Part of a small language model's weights.
Size: width 64, MLP 192 SwiGLU, vocabulary 1024, 0.665M parameters.
Architecture: RMSNorm before each block, rotary positions, untied embeddings.
Training: a variant of Muon for these matrices, 141M tokens, 8613 steps.
Each number is 500 + 50 x the weight over its row's rms, rounded and kept within 0 to 999. Layers, rows and columns count from 0. Numbers have three digits each. The size before them is the row's rms in percent of the matrix's.

# v: layer 7 attention value, 64x64, rms 0.253, rows 43-63, columns 0-63
# o: layer 7 attention output (transposed), 64x64, rms 0.665, rows 43-63, columns 0-63
# gate: layer 7 MLP gate, 192x64, rms 0.235, rows 0-52, columns 0-63
# up: layer 7 MLP up, 192x64, rms 0.25, rows 0-52, columns 0-63
# down: layer 7 MLP down (transposed), 192x64, rms 0.135, rows 0-51, columns 0-63
v43 073:539524578494472471483506562512549450483495462477434500541562510545455577499387517592529470525497351431494519502528546599535441507503497497579491529560435446515535396496507596568466492540540462
o43 066:626530539372498517485472466397456512527452446487487542529555519541538550464495531515581509415520477493460497557506545484476541468445442455542518524446563495563546430579532444524601489463584577
v44 063:453386500489445569477514513433582493560588554539467542463514571433489505428436464479490521512563444503428415511554526519512490562496463599447489475523574513483456509515569485351448506482472469
o44 074:520500449495512417505449434468474469503477589499473552454537591562406485492486503421442494539615494551558546556500432411450472454604521436506538442470551531528518482568488487432452481403482542
v45 062:502501597544579571482567556463522523474456477486553385490518547553542535472541451489575526561490491410521503507419491451502540551488401483532614458520456425505489483448465562449468528448589569
o45 079:483503518496499543488458520511500505496487479456468498445487544517566572550547462563565454471504482645626468538564463428486520543461449528551583456469508518444488479452556512501360459368524519
v46 075:484502489454488529484552538487486536463599410591505458492406429507512544579555545492564405551415436587623522506504524452467538539478473453439450512474585451531488527456529492421466514546457508
o46 079:478460516461509543479517506573516395469540498499515539514417556425452394530502531521534519538503532527503450431511532466516464528566568486515484430380584528517543534412487490529597409462376528
v47 067:568527467524476460465422583510544583557489455514508416527519557367515427562428572462443450465616492483544515477571476505483513494531461496550465509498464598520441500477518425566519517596511511
o47 064:522447439458515517528497495456537413517534488488586517584531581445419482477524550430484528504506640508485458471485566593444474574489444482475524545510496502599527488514503534487534544380580588
v48 064:478433480474459382365512525428531501445438477506502455457541524584572451508486526520628436509378525572504566510480510510397533562500519531536501509525469555532491466477572520502456521556486520
o48 068:533482504511581508555585497451458513419448485566521534482479516449457462434498517519421488476509457558455503572438557448462491561647507533493384535496535504573536550430574472575470445511555561
v49 066:461497420457421486507498487477527413484537472515595512429482396533435500489493542530516660477477503528564527484557472550551524375450535541528461472494491407515560507394479580505490515469505512
o49 076:544458510479440507524520420530543533442508511473489566488484527533543447469465472605463560550482417502493534481493493522473419479494508484500598513329497494472492556469501578562519494615404599
v50 064:630487531469501512540463447537542503507440504473453399507468486513531370483607467565450483528470503446516533437520554507545493486422442489446515617515588520497443493444492460467471551489565405
o50 070:600478516470547461461463417418492430555572521530504417412482455505443485442590472555544489537403517531479455497561373452476523522485472448586442483546489537464454478504435420478471491558494509
v51 058:424573603519507510394487458515430351518478463457496615563535461564562501509434545551511500505559437381514477440519502486486517555553459519520515477424480558500478490531556501507493527507565525
o51 066:450536503569411470422459466554497478479449546509564434533560428486548526412487507473544465422504489479479429550522479467488567490416599535455498462478481520525545552521558541497572580415633508
v52 082:534598539471433530445554510496563513450439542565428535559499480585529505470556503567437478629539510528514511552533500474450463410454583523509500473459580526509496446564400556521506602504529530
o52 085:538504519497524535478543504509484386529517560429415459502464530412586518461456485505585485570400557480490432642518533392471470458501500480547455524433482494519446462455537548489531541535584464
v53 080:496570454526468396482444542528398509424485507527573563605444517479546521530517486532479479543447454514435536518489601448398576446466564464516512485441490491458538462483483537474484450365461543
o53 088:393486459541534540477588525507432570505500510546503513534440512541478525431488480505368470433512509578505490620471496434549509448426497542554567550514500454495565418439519433545577558537547475
v54 068:457515497569453492487541476522496448488468512555561443446507540471611483427495592530488474421496529464486478502524536507442477476522523452583586401525513427571488620422477485616463512451482416
o54 073:535467495482476435445497487525436618499520499384551440494441533494451490483484482554473428487559520456548519623612496534494538480446484564516656475465480496541432526514528473527415496547497540
v55 073:465525501441452521522483483427499532482429464469439470513473654475492534591570521583485591485532416468487455486467513435529506464453545410405528533596534560479468527484573458452516505499561566
o55 073:548437524511502492602426509429489440420598507547532532503528507527504502569560558503512499427503509513407515609494500439464569468465516404482440446512484511429387497539470478459571506602491466
v56 073:467475542496469465432370454454458532376385441520429451548471547524560469440506432540513517532495543493506508441547511531552491487500527459455492578381508445502485466463485539475458474441615486
o56 071:546518456465462531512534535512513501502577534536454557499512487482506530381592520519536504415395544637503446580520434475469522551485509506480639573450490471433467502513556507499533531417502431
v57 072:520470490513462541417496431608513498417389550478479446498510510587506475487513572461522507441581452398510493545451497414457502441523507486461528479455486538499621404505424518460551521464585505
o57 074:465474462482537503489505521459421537527470531399480489609512409502587517489608555521550583452404561456488567554463491435439546505466523497550476498486446487480539399506485476468408515448564427
v58 083:541528567437521438401513469485525519533564464487410439518477531461473550436508541371580484477461486461562542504544466517517541513436506628574456548438492454443512548454579523473530543550427536
o58 074:577549555474485555536518488534530528578421470503475596524540549466522401474523523531455420441451429583563571493480561464521487651566522461538434509466467512492509531515562538495492532443458583
v59 069:489465514581594457518462463478625502468565480504543591458395499455404585476502576539555510521492500407527495516563516541543542606454523536565515521498510496429574452574542485475540473489471510
o59 063:458435453619467537513536489495518518493466487615446471443565437508489562619487556468510424462517469537477620444476542425549470481572446445528552510378560494530511478546464507499475531496479529
v60 073:495432474476460547510408507480557448439533537605589413583503597543413454464503574472557498446545472518549614498495444501474481512471548423456503496491483410485477541571526458509442493500429520
o60 073:549435564500441459495573488602490529480545569534465479585443549583519517459596442604387535487548455443488498403593522509488464497534462536471466502485491512534459482577525492551574510435471518
v61 066:505465485416534417465509467573515419489502471559424509520580514498586526541470482520518508582556502485536470440501439562473537608510496543536590530483467396486416552496564490510562591504554593
o61 063:490576559499623526506461501534488492496500509591495462503617529504586431410527509562485470434511477460642508542419519484515587575499497492585537488523599444516465459492507525506464482487535554
v62 080:462477580419531489475511574443438472445507412417553446541526584496552506502555495476556486583529551488540457521452444478555406428529510562458463554546465483394543531502570448457549550485508419
o62 084:534476607486448512492473579484491555466432546576506620511488494503495505506509507488531465438448532562586504527415510536537427456387451425447476517549482480531437573455519556429522504423454594
v63 062:475581530514473506432547529587445433518389533525506557502503487484348507396451427469542528495531502482493535519508568548518570489600434526504523461477419490537466562452452464468531413472453473
o63 073:540526501451490581580561422550490603537492502511503491441532480568503503376446490588527565509601488535473495464507529443512534506474592537487643579507517510467526487490554489485539546590518552
gate0 107:487487530535508551510468455479518550516480463463534533588406536441553564524458521580485525495536393464549453490522493436503542508601361522485520545498444562505579496528486433450632519565464457
up0 091:573484501470496532459489525436524614375486438428491512446499510443458494490419559460435548558407547509506492546509555477466486566520585477433591402494462483600423487466513464512463482458521494
down0 093:461494517573469471401438510477466554515498635532433475442473533552597517546453477443457479514453530546566628419465433444572575413528425490501457500580507491482505499514511454508500474474505468
gate1 094:418462525533473593451537486562609545472464505501454460548488504507436556450427583490533523536465459500597524537500568491477495521525411476412428384513539475533564520462480428542464589555533477
up1 110:531523470483521522482553495585484531481567498508538531460458610494541557461430537469603456484468490417494478538437494555440561585592563487538515454464580423517496575454509418492455592577457464
down1 094:541556555443461561513472474483520514515484477524492530510569459517448542492535498512408558503501470449419518572620471509520519573623502509572373457552505521449397493558442432494497493539406488
gate2 109:525459541486520550514456517536436524541470494488394439508564467589473555477449529432496465475514516448500536533522548435429422548612642408545441537488556525565550534493469482488522401502485456
up2 107:561576577468518487495539541438450595407492529549539430454501459522526498500485537467516486569488534524535534486521530488568413443388519470459595432463474532450516455430479482578458502377577480
down2 093:531484481526489532496568549494475521487518516509511551521411552460537517427439561520514478548458431504508458598431411563437482474493588523515395565587545550601524524635421457474505477509489502
gate3 114:473470536447465409529419570467564542633507439491415456476405465487503486534523552497402488539492501564482483502470429459466492504473585502467499581412496437547514458524439562430542549558474541
up3 088:646568477522530484512562467559448533522469437505514591487561450523533529462501434478535495486528472435419541536510562552449477633510497516558475486579519485507558572503467417456508434487420425
down3 096:458507429499498527587514526525479470539430495446469484515510578484503510474465536549573417504536544565484514422583542446497514519528388538505544443378359556408521493506500449552413493506510471
gate4 107:482404501508452542525472565492479477485433548454485513453555494548510505435438462453534489443570460556438513540359515500512469584587555506479516492547511625515470572545476488457537444569609536
up4 105:480488466474509432468467561453526536438498472592429443484521533453481567416483431431566448505542524477396580500565520504522457618532550481596524451496519466526382552459497514546476498433515559
down4 097:559504419405502568508525544526526453562569482470467487551478507478537558535511564499544514466517512547397529487483528559493561528427521596532523521518435492480397385447513489460464440477358451
gate5 112:441545427513465435534498638518418506563468480553578497523462510552531595589463447585510600521451498468514518502454491468526479414504604436460471440532426480561485545490497529494458507518560535
up5 102:520513504519402514506502572567563500500467553437452495408534465477423480416452513550421622527561466494374465446503423512551437526525442545460555486490481470485516479550542490488610438514537526
down5 092:437499487450545541574446445493448474543504566429523545481592595537503489475522524464593515434577518460505514575511518418581521569515504481456457413429571578493520381472510512504524551572484496
gate6 098:443428525461494594464517512450424432499507552439500393555435489507455484405493532479380517459594458523452539522488526532581491507498430507460507483490490543453390532548541500388549472454519529
up6 098:533464439552463483497495523606462527516436564485475542494469467674514495494498519478558483530535488544408432517395495476475458528488501499552460526483532558452479525555532506472519447632629502
down6 091:428518499437540508502494504446392526470503516501476434466529479545454532495479521533441500353609554455385522505595476570531567474511482524596467468536509546557525538531552496474533480613476467
gate7 090:519459443561500428465484536492530401521547587575516410470519450453523500478439489591539489592454528616435495517481417539455451486534485504411451525498467458426585532543562563506460562479479499
up7 097:458529508408544482512465431464653514554533445534556425490398478497455492534544444554540434413487434458494478527423528509569514417407571481470512495500583475481499514549515508486432516426484490
down7 092:539501491588464569486448589530559376471505578467469516466462488425532523465450464429487502526372474480526402423537532464501431472531471378444452495514486555461499539490489496446499493541570554
gate8 077:447507484484479396545504482516577541502476477556579521538527573460548579644488434498534540416500484481535449471441528567508585572416512548536559517522481487462537387397538500508537476485490494
up8 075:476486540491414567523482569509449515540457505554581495618457485502458578407476602541478521509532546551442483438532421600515413580510454519530499478434525463444471526528432554529544435522514548
down8 127:469484451553430410503445443521531460499520499425415550440510505507452488548504452456491416565528447502501591557528431390558476488619566470502574450533511485466474541475528499470366488488528528
gate9 088:472539543480480426536615507513593591561508510555454552514565546494501499539458445435471479554436509508540428553530442448536473525498427526571478453433556469476545453425483533485372463452521419
up9 082:430535472518553533444479504441444465451600571407490556526423599473485469441520486557491416549528455492491490504495532499480431491446498544491555474564458420475515489590519452468484464409456636
down9 106:477521469446510524502513520441509557492566477552520483565549428529515482460528582515493612431518500454351428445489593558451528609432563488410443535504455454455498502470460552485561531492468483
gate10 114:475517519437534474496433422499425497623529490444513461524447419477573449545600492560525481459511472567411539508397455539476528544407538460487477559480479474547473588549525430495515548534464576
up10 114:504478518604511479470452486555538511484477569470454445477511517547441450510537388538519489405461543444406527530430510637393459542505557526536539513424435510406498470415504508549482466481511514
down10 101:428376553601474412450439508492474508521491555527536626506466473503476504543550445548529510515492511514493569549426451487505547484469467471469491590550498507548468572439515489513410596426546577
gate11 100:447539519544492450444530549446480537516479532550524544420597430579536426525489454507513633502513549459435394536517544467589510500559418464461469463528443542510449522552506492511429545583554454
up11 112:533465484464522537435491530464553624507540555552519429444431565445528575511446544481572478526405458495484535419504442498422574542476575513469499472495462495644492520462569541486417534492482529
down11 089:493519499511439465512439512533501450538495527510554623535512520492479497535472521585581589471493489444460506409372566510513451436476477475413462513583520496456492627469584461440560519506453553
gate12 101:473470533411512587489577575466459549545500545475489466484540547449540420586462560502456505544507512562459631589582530549462515451536498442506431417544465535529470481460535526508469509529569401
up12 104:480510591613489403498497500425487491478584467468405530590476429496504441520496513579570526423489555452526512593516443532545522504602535473539528528426544536448529464488511527451456447518585466
down12 083:520543437456617464484518517481450420531449454466439448539539472434420426377467453519514585438478551490490496527486417538464555560428508461495546440469514544520483500578498503443514571497411563
gate13 112:529545563463525446457490472488480484540519528567512447467498454494547399585473556498529447437488417546524395590436596568552498444499486535398592473502548507473495466505566445526443558543530429
up13 111:505513608495454548455596531490517461427510586429438489543570517455465439507504527536488505548488482471579571496600642452381517523509503489529538466572496455534562424555510453484496534493524502
down13 094:476507437591417556564561615518565511431460491494395507440492509415487596490546491484469495556499493473465565480513510651538530580539510504444494525525520468461453543477501507478535497557500402
gate14 101:444501567456519481579533477544425497548555498536480535463576383559533434467502457530513529492433464617514472500449591539603423512529547472533552443554516525518443554584490552523512480530569436
up14 104:395472390597534480565519444437562564483474550488448552472424516520491437569515531583515533447515601454509515427537462445410468537473537502599514586491500553481529512453449530453485511521529475
down14 094:493562544487554515511551468524493524523527523534530499540560503502488458469557439521456536467521486557503481498464547525530590378538505470502358413539579454522494407488511493528545388437418379
gate15 106:535463499563544542542545446476494454530456503539484503432513541485571541498565594483557406436481388375510547498516549550534547423442488488473483424512505565597489456441451576551530502548442503
up15 130:390517490399549489517483520441543473440549524486445522518550555487514482547539439575432512459545508472551495481584587464529476389532489606445527550502489498440501502570425448443592522439435516
down15 110:547423469445546485517466431493398504513577441533523398540468456579530492504469514533449505439497642569432496534502553527495545542412536518503550447478538572518514450530478495534557486631524505
gate16 083:371491467534527414578530500596463525415445458556453498463503471482529440474462505526499560419531511459467414464539496526552447437501544420495477460584512482479393502502496501491556510499554631
up16 097:484473503476469510486415549496535465511465501436538513489486540474409553467548410567636623567500537571473550405471539536591519481531492472465533497409442477585447525522538546517446501523473443
down16 090:558521454549510416507563448471519429423630496434478444558445534540513486462552534528559465494538542487484489479544492535526521442586455484490502463412469537504467513476549502547411530638549397
gate17 097:516545505475564449453532410533508522537558488457578456484551537539521401473514480498441544592419573520537552466531512472478543534456429478499454538529409543540573459451606556403441541467439456
up17 092:567533427505454581482501500399447453454450485535529520491496511426534528528439477515560465481467445473465459476481530458508563495474415459496697433599505532481435524453528517576527459528531544
down17 095:497438396491434453452549512470478578456490505539454454526515465594529508607465454447554498581567436538472522426566494384531536505569558521469569494576459440496500533485457517517395462521473512
gate18 095:428501499469472595576460588508502496463536526471474387536520457492481438491450503493494448570477495528520560512539540490421378482542593563431601454484522531578457538578506549420499526429503505
up18 082:500496521618535443467533471616475504404501529426554510470522479483439532514517562458584477508471519467534436437429472494447449558522574524598504559506567483528613527430421517462564483510464538
down18 100:519541482417429454484442503445450598543582463421450546567478492609497523481550531527528465442522508558494493535519509510512613499586428540525568490520408540456443469590504470488463521428573486
gate19 103:438536514487478438525466562440570483515499437528470395512530426469453485550558527565557486556540436478461470437523482493456511482446476537557441508486459533498382590510632493543503598588450492
up19 116:451466502522428505480452558484529517586443507611465554468546549552562493479494460583434489549358507475495520492503457465498457454532475462456450488422513423487451597569535511536411493521609510
down19 095:474480405564400542475542470441539618477535431499471515433430518564460481524491436416439483546477491431486472485562474551521457492609472544600465489504530468512464532504514391484497472496563584
gate20 097:431557506496396546480480507433472366537460492453518481438469494548524482471453456532521501442454556450482593516541515586533479540550460524413523584457565424518503438419446448509435434465439504
up20 091:467525520358423578499516547537519379505473514500540476480551542514589489431474485540449393569523437429439575470534533477491491473564465554483512486482517523465524442465440589525490523429424526
down20 106:534507484539533624419550488458442526440416471454505496560455512527525570501527551448459527405500487518527531505457527567518482471577525562532574591563518454558499438555507469537562494375579542
gate21 103:507597419542522488395546505474425469590501459530523553506493510404495413538510527475567505493511397482565423534522550547583500416530509494560510553424476572534434507573509481534527483535460576
up21 099:439467530462499537511499551529532584534573527415556527482524449540430531476459487417451533552346492507409528543568509549564493508540563472569461447551545474510576544519468544519454570501566573
down21 094:506468617402420487478582503522538461431473555479529548467445551558509451527475546516449508507436490488579487510562478490476446533499549474527435486544625459519615492500502562481552436516589585
gate22 111:519458531520511466487457458523471495478460459437482566459558488458485513489473491531601412480446462578434462471417452385452573513500511614509442574533426456547464521579439496535556452523433580
up22 099:450539480524420553422561474603495406424528535478429555504562516551454536510597565536462508484461515423529452432471533605459473428473527560511532486503533506513629531471577481486473463507531524
down22 096:550477440474556461519497472544453551484463486406517561592544497485504492536542479555567458517594400476525487597614451470488492455517505499625469520567515524450463440477484500542441445400517436
gate23 107:489539531464455459522603578502546542517600444528513503512497393474442483498628504567503486548496524446521544534557571459557519454442508431580485482510529508599544469429587490425502528584509505
up23 118:435486445480502502452514554491458442540612496520463532578446492448488501519589540529476438507443408531510529446493492530572501531457418502491556393445486448488510519469483512465552430588649564
down23 107:416567522639499563477472415543538519459528393563588441491501506512541559549477476499533544461543544516585461514468501509544506536458464463463481439593535536490588457451494526513426464593486445
gate24 103:544499528514555518536461561544435506536433450477471531460395476553528506394470571575463450536383480525469596456588474543474503498505562509444491518483536546513444579520525478518554375507501419
up24 102:517467417527501477529479509465445477461473543459469585451512545546550527509534433568534520517482438486541518376486493606605548499495501531546560595515610552522509523488549407554599492489423492
down24 098:422477505483492563433499497471457522521469543547420533541463527527502496437537565506437452505435545506527584464469403654479557450599498593499503526457496401518420464536513438463484522472514427
gate25 101:529520434454516486542616511504544572523552619520491515421448405478551532531560604557485412526518560473434505509438525482519513480484556483565467489585522501469437504480437531537477509594417548
up25 096:576512450598558574561530398583446463535518458487499482542471438546439464525520501414480548450482553565532486514391498521451502497534578461561519499436460549565494440580543494446560437548456482
down25 092:520542434544498499499391518582526439494606442468520393409488570513486574549585487419388518470505432550505482535467466593514525556474492514531537457492475483476476451581474471517532544507548433
gate26 099:464590420450475475488473569538486522461522572513488486556484480517472495477485640562537456521499399406578540460509491573437430473505545544552412492472471452583449491571565462464514552544471443
up26 108:556491499521485510476504519543476490552473516545598503500571506528527574437622474476577496438567476440473486548455535467526425407568448446566518481537463591554478460498425563447442557602517555
down26 092:485503539538592539515582511444485409535474498546570488510470569475559524465532507506458509547496507609499454354474416442553616407474482490505536435561519565499498480433513487481553516441464548
gate27 096:585548495449540436426458611518502506493400471533461451498544486542566445554508566446487564549460600468539469537560457457551391472536475474436504465507488523568434506420485499615488529492510479
up27 102:551522467541537468393573468456524492521521508598572571488488452441567492518510553537425483382446445500531550511537504479531540457486411532460493501431502424495492475437453420596438555441484428
down27 094:506446535505557408494504458474462533439567474562566501484485568539485453491475476506510493483505503600518483457577539432553384403546454533489536525453532603529516510533413545468468400391522560
gate28 108:444499600536521453475584530438481569559447461525516582509495509492463517464536381463585536551586453523467456440548560461564506552451457435481510435533474450389520480564508513534500468526580562
up28 093:558537457530519471441468542539480504518544431569523600413515527447539482481455512516552445411409488501458495472424480412495529447474488570471426558446479557550415499523427461586409502487466420
down28 108:457505531471449487520487541525528492522582545530542562341483526614467585481489471450464495440563441445614462541426545533528535441403477529472460499538567475514495487523498464510547538397516519
gate29 103:484582596478474540621463552476450489554569519426404493525502429535558450510509520442407490490512535523450525510466477495506419499461508615501466480526497564584429575555499562432475491559526545
up29 098:491491462459513564547446484490525485538620545569378552489467498448442472526575492507479570406493452443565577489554470564562518432449465547471402568471438516497460507486439499529488598498462465
down29 099:468510506351475498438479445442450476446495539422502502480460483534486462505479500439467433516496482547592487546463450485558494356499415605496570472587485518526440502581499424505434472529481480
gate30 095:571537448519527625512489457540551513451511574489434549489490495587486447515535560391500488537501506513514517450543458451361524438424433563507432524487496561530447486425459521495447479410494438
up30 086:475521477473493446537499487470396534568526428537541539488531428508494471474477485484472458438550434420626427480457538482511450448540475503612433409407424519443492495503566551408528491490559478
down30 090:517513398494528572592570525505504455516473418529430376487565489473548519474547514541531555488515492538477521411511555460578483507531589466551368431462394508485469462488506509435486451484457504
gate31 072:409470451567569566521460481441560557521467562491417463523458540515527505551487571495507507568578506537497451451615393533500566473465458523507515445503451442460494554480605557469474449608518481
up31 080:492463488473547469596526495416506495404419546496469481534518499436526555473485568566535494538466503500431466614511462480443512596652449554497475457550522497532508457411512544514471533404552504
down31 113:405507504527471516440456516573508593414504540466542496552478522521537505569438426505520507539561484524524515353550430548546525433454427587508577469521507505479475519524470530477489449630434469
gate32 085:458480448471494626457500470491454476526466496458494557468536470560656575458545522516438434563506476498464498404586436493464424447442441462543553512540513470502502567482480538610485535535551492
up32 087:498436447500493566516530443546454438572486543480445473509481468549465595468584562550548503458462449512516440568509485519555527524408540559483477437424602448500463523472538474429456462646482449
down32 103:426568473574477467512517520529506529460458451630532516422478472452441506535556476423436468516490449472524479498495412599399490513491505469442550547582505488491505559466506494497567653465443526
gate33 098:479516391524534460475463542554491436576600460492511436486539473581543604500510451487533569444441476434550490459446466532530537533475435542517385505399537495573471513416535468469480481479411510
up33 093:432633547508494545502526547421519488412544461440447448477457538516498520477433543491413527639429521456559462522538473415459532503521484517501406420530506462509486492532512476484434584427535481
down33 102:400498484450511465552464396471459491478484537436522518534531569561465453550470555513561556536508563462493538494453574457530436534550475521423624498471559487613480554475548596554568532552477524
gate34 085:534533505524423424464511472490486515503468551540470551559533572402546583525445485503564539507534482483534489474472555449428562528426503521489606606588446539546542512524486421557469413473441408
up34 091:493471557560564525589418569529470517541396527537534480521477486511424495576458517539484581421575531518486498488495409517444398437513540427491503523368523513538486533525481473548439519439504584
down34 103:562602463560464559533460464460539577517545465492510397533513450518590515522573495511481564497545482386383496428522460492520571571530516598467496532497443508472518519464437484602509459489449469
gate35 109:495520492492440544519396522510476585524481571435380446431468517517515474469426587467449489498518577521430469404492512514496459488507517486459418461530474480586594585454436547490524549506598473
up35 112:424500459531558558588477523504552456395485447389462466536457551570478504497478484491541423589492539475525500468490478497514645501486475477451472527484477407583486474438614510453526540484449549
down35 089:522498419502506609516520440457469521392446557475510468472525622557505513466506503495414442598418424513567545512500485456460601494533505510554483495530502423554485497525518557438474399519573482
gate36 107:572541501541435498492577562448514464499490500523542595459460491496457513428446457441575564501520471422508619410575535461554525557527469509522501533519421602512484423519463421509444425528535446
up36 130:596440511564527470612498474517516466435456479552544503549559394449409484532456494583564557534495430566522513517542500518551429459526501545474545440518462551454514447613428520564480528450554486
down36 114:549503587371489434533449432516549546482540514490487441501549496395493413416439484445543507536519496487490516497465444487485489480530496518548433538491520440439420466384577446442483390474459519
gate37 076:557445500516483466489485470558527567567504550523470536540597617391554411518464528518604503506461593494498456493478561548470461488467499446454592525557501476438505550450564541553460474427535428
up37 062:466437535539487509571415560612478516555470419476500505601539495468521445454453390444503543541463479641531402492496500494516442531457483542508525457418488431499522479490447511462496484408518552
down37 133:446515529515535453429567477445416552412544475571524381447465512574468532519552464482359489469578428477416530499514450512513568493537509590539455490551539480528494478526456392509522500527497487
gate38 103:412544547577594485523591532482401492499498522558457507448409510444463500490585461477558518509526537532478475500501492520501522480556508467517541419466392560508510492592492627427454530482569575
up38 101:503449571474478499536477626419438583501464479549506625499432589498480480480534479506465492462494571552499469456496437474507467507551600433535477444520479467516603443502408574501432487551547500
down38 100:448499466555451557530528542532492568499510486521460508509496463497586503521536485430579523435510528483439491368484563500471506525497496538381524568627366509451479453488489502499522629547531522
gate39 099:490527485502473466440547576477573449532525552414509541491513544510489471455551448476501452382499454491540517458502473479460519520578533569489428546442462390463371531527434526582507500600531590
up39 122:450463486500422540516488635442473540475444538482452619573461515555507524558501530627437450514541436468442498465526538480442517441496503481542510511632528557468544490455476560525541422499500464
down39 088:497578521514623575433558472537571412545449444493546423498498469505541584526498496573419527448411459509461534468507524565576538418411519502446517485556449512470494459461483479575563500494505440
gate40 095:510520534565476552637552431582484415507480400550494533471520540466459475508409536538497545459506465496505601525506503423482439450441569481487467500546472556613499473585443510446486433498502445
up40 108:455573468465525453508495476420474399401541480506600453504485500517566476518423455521542464507512554510536467493472513535608565401493479488470521521572623479543560550478602471526435441501465451
down40 102:467363438449620494531537442457484457447445490533556508522484532454489589456443522509532495555511454528529504457499502413538438485570424528523461578463494491562501506454571433486484448569483618
gate41 090:493568441475556498534521474581440382499513499562412455471512524521503546523490481528611572503543461464461532473544509458602513497522479540584466496561389504482501559457476562465519572463462626
up41 103:514511425463484498478509512506396477461496595544508513480529445616526488548444573501474500560478562496618482526470513464611483526473538486428461512491430424578482479392538476401488478477456577
down41 095:525593444560546538456521527409476459416489473526541482526537505478609569534494524564438495516478422419471604480527473527509581474405541486517506565561593435467484539544574464507559562509529474
gate42 105:550548513455463502443544431502466486462605449584500552466504511405475489500460475497570504440461459515576571413527594447505511492385446530481433496521450564482501475550436516523433516553451390
up42 106:450400521518552470594405542490535467582483470602564496524522441578541502533462523530526447549512471529501507558512540427501578553538415551479475525567508506428525540519639460444502554522454474
down42 095:449496457511521477543488546548565450550473487405549448478520506476627470467502472517637419637458576515508456580441470491450484486485535499450539544486557532509497527442483464510534591539447439
gate43 067:454475594551465492512457519494512535461553463561521438570528526483547532447373435420551501509475581523519459553558529538554469524511500531568626490570489462497501439407507514470544533374464481
up43 080:539605460492530495407470609505500492467541523487510535529455478543456516473562520525435338390436503569587457486514473489467459440479475500486532485530481611497481484467509600518477417523471487
down43 118:538431519495529555566513449439491559508518477572508519492571495524541409483483559466553588580517484379367588449436518510502553487574559509528498499464534466576530492465463448477560517580441497
gate44 105:521645569413481444481453492460480534635566474615461507417523533402543566525490457463489476471501561486498482517500576441510473426474531501446518576550476513522537542474491547461519523531460437
up44 099:404471465433498406563470445516479477456526507462473529498469462541588549637507534515483488477495482526448410483368522549517504581440584448532559519511529511502527526471507505378530417494506541
down44 093:557495480499523447532469464428436635553508483526529485453509552463540443421594518591562436644451488432469482425469508474569556473550584505478490555511486455510485479465478562452508495450470534
gate45 109:519495536611483610507533443498453413522408443429534455494467486587497483542394526446419512415478491528474537547490507417454530440495474501386553496494454549499432504591496510516448539534507478
up45 128:464526440489376478439525493471504588510426503553507468437551554552498499575511486519511469475395566495400467516523569557566468484477551461510453536512504439468604560491472484530433391474495412
down45 099:580415496484581479573445453483573469536531521464512461500561528509514568491523503509536518450510553429493430553518516535488559595501494555465487580426569547525536510449416608502626529461571546
gate46 094:513521518499483458497530586423581509469578509512478484484464579447507412440581506515484430564504536520500457469486599545508545608489470461568380513463560491395476520498569515554516555456521585
up46 092:584503520410491489491511469429540510491530408525539534525458472424448447535461510380437534506546461530513572499526494490468459520455462539490648553476489600512507522433506515553471482436596399
down46 081:508645508575470428451433523576491531506511525589583510435577467499540547535487511519501510545498498492512581549491465423543408500450538539470401455520550519468479476620479517416522476439514490
gate47 099:566571501546529603576570380515447473527441448533521498535542559544490500540539523534561501562459494526446478469379488399502498518548439533509511491561440531481428555517520561538484551581421519
up47 096:425504500526485496526521522397573604480557517505532467471475449467429525433530411471569529382521463425538417549434528396524492521519598469522506522434521503553455482477474505485443437567529558
down47 091:572434450520542481543410527438528540489481468469457579508500548505473538491532502566590532581478475522506563463390466479496527509561583543526464509444587449573553377459459494490447397492453476
gate48 104:535505562572528435564541492555562506474454412460459390636557603509550530433539552544481531474509514506532472419492492449449523495511530443507482495525578621535517523544464549523547510485490422
up48 110:497432505492430460379435517493470549591515537526469521511401525464526472515500573497456532594569563578485514500477511493547511462540494400402573479527501439513432460436472515473513479477632537
down48 101:534479489462330500530457557451539614427415507480570578468475465542494476581452471491465544476527458430487471496526469494478415480470432503506576492459511452565547464520449515523426549502460585
gate49 079:512378511523514499490482478519469503535373447546530507545543470552536504431431436456461487557453525498472412570513604483511482572553474497508508545456530468429435491532390554575429479455589518
up49 078:520552541635536439533436485493487481571493527463458458541515451577557449500490433486519548557484357463530343544493514404457499493461465492488540434517518501438543528535516446481460484539556511
down49 102:466536477451537509499510483433469544500465546498495516546489515541405463518536650528448535414496535442368457541437590501459498501501461509480539567383509484580459517556571547516582534546475485
gate50 097:536554554535438496453566500507440550549519471462557548566594557511499453482502378495521506629511484544459463420478561540507414562481416526500541436555535502494575491447530424498480431462492566
up50 083:450445459518567512567531506460602583401553585515510488453489521465512523576525556529557478501433532426563514517454418468469554425503508573510499551385527470554454433461530525426492536425525471
down50 115:476600407499548521472493543513528461481491443425490413550546442499507595454514558511428459473474556517447457595568520428481507597433542496457515534431485547392476524516492551476465522564561429
gate51 081:541530456484505531513489507454512457481596463513539547517491450524577518417545494476469413450525486458619522466413596499441531384423494566529534428430479501437522523425434533551433496492442454
up51 081:403575439433577539514464463452488543510541518558494420479542451465457493557463496513516437587493532497416412511465612446493441483534530486479548409467564587560504545487527543447465559442479439
down51 097:530451571504438559458479453478515596523526473571510500525470439559490503487544462521492461555474524460509537572521437540559507369496437532575471491597457507613469563508475489417408483404448520
gate52 096:596472408573486506541529565491433513416481460534529458491465513534503540600542524514485447483577499511525492422509498555446429483605634431616517465498454540498528548488543485450491449535557487
up52 096:517552434410506451476533604401518597429524509591537496510491513469539516517548532438431440547521596467510395420573467497534506497515467529471505523563587517525529508414557506556526450487561495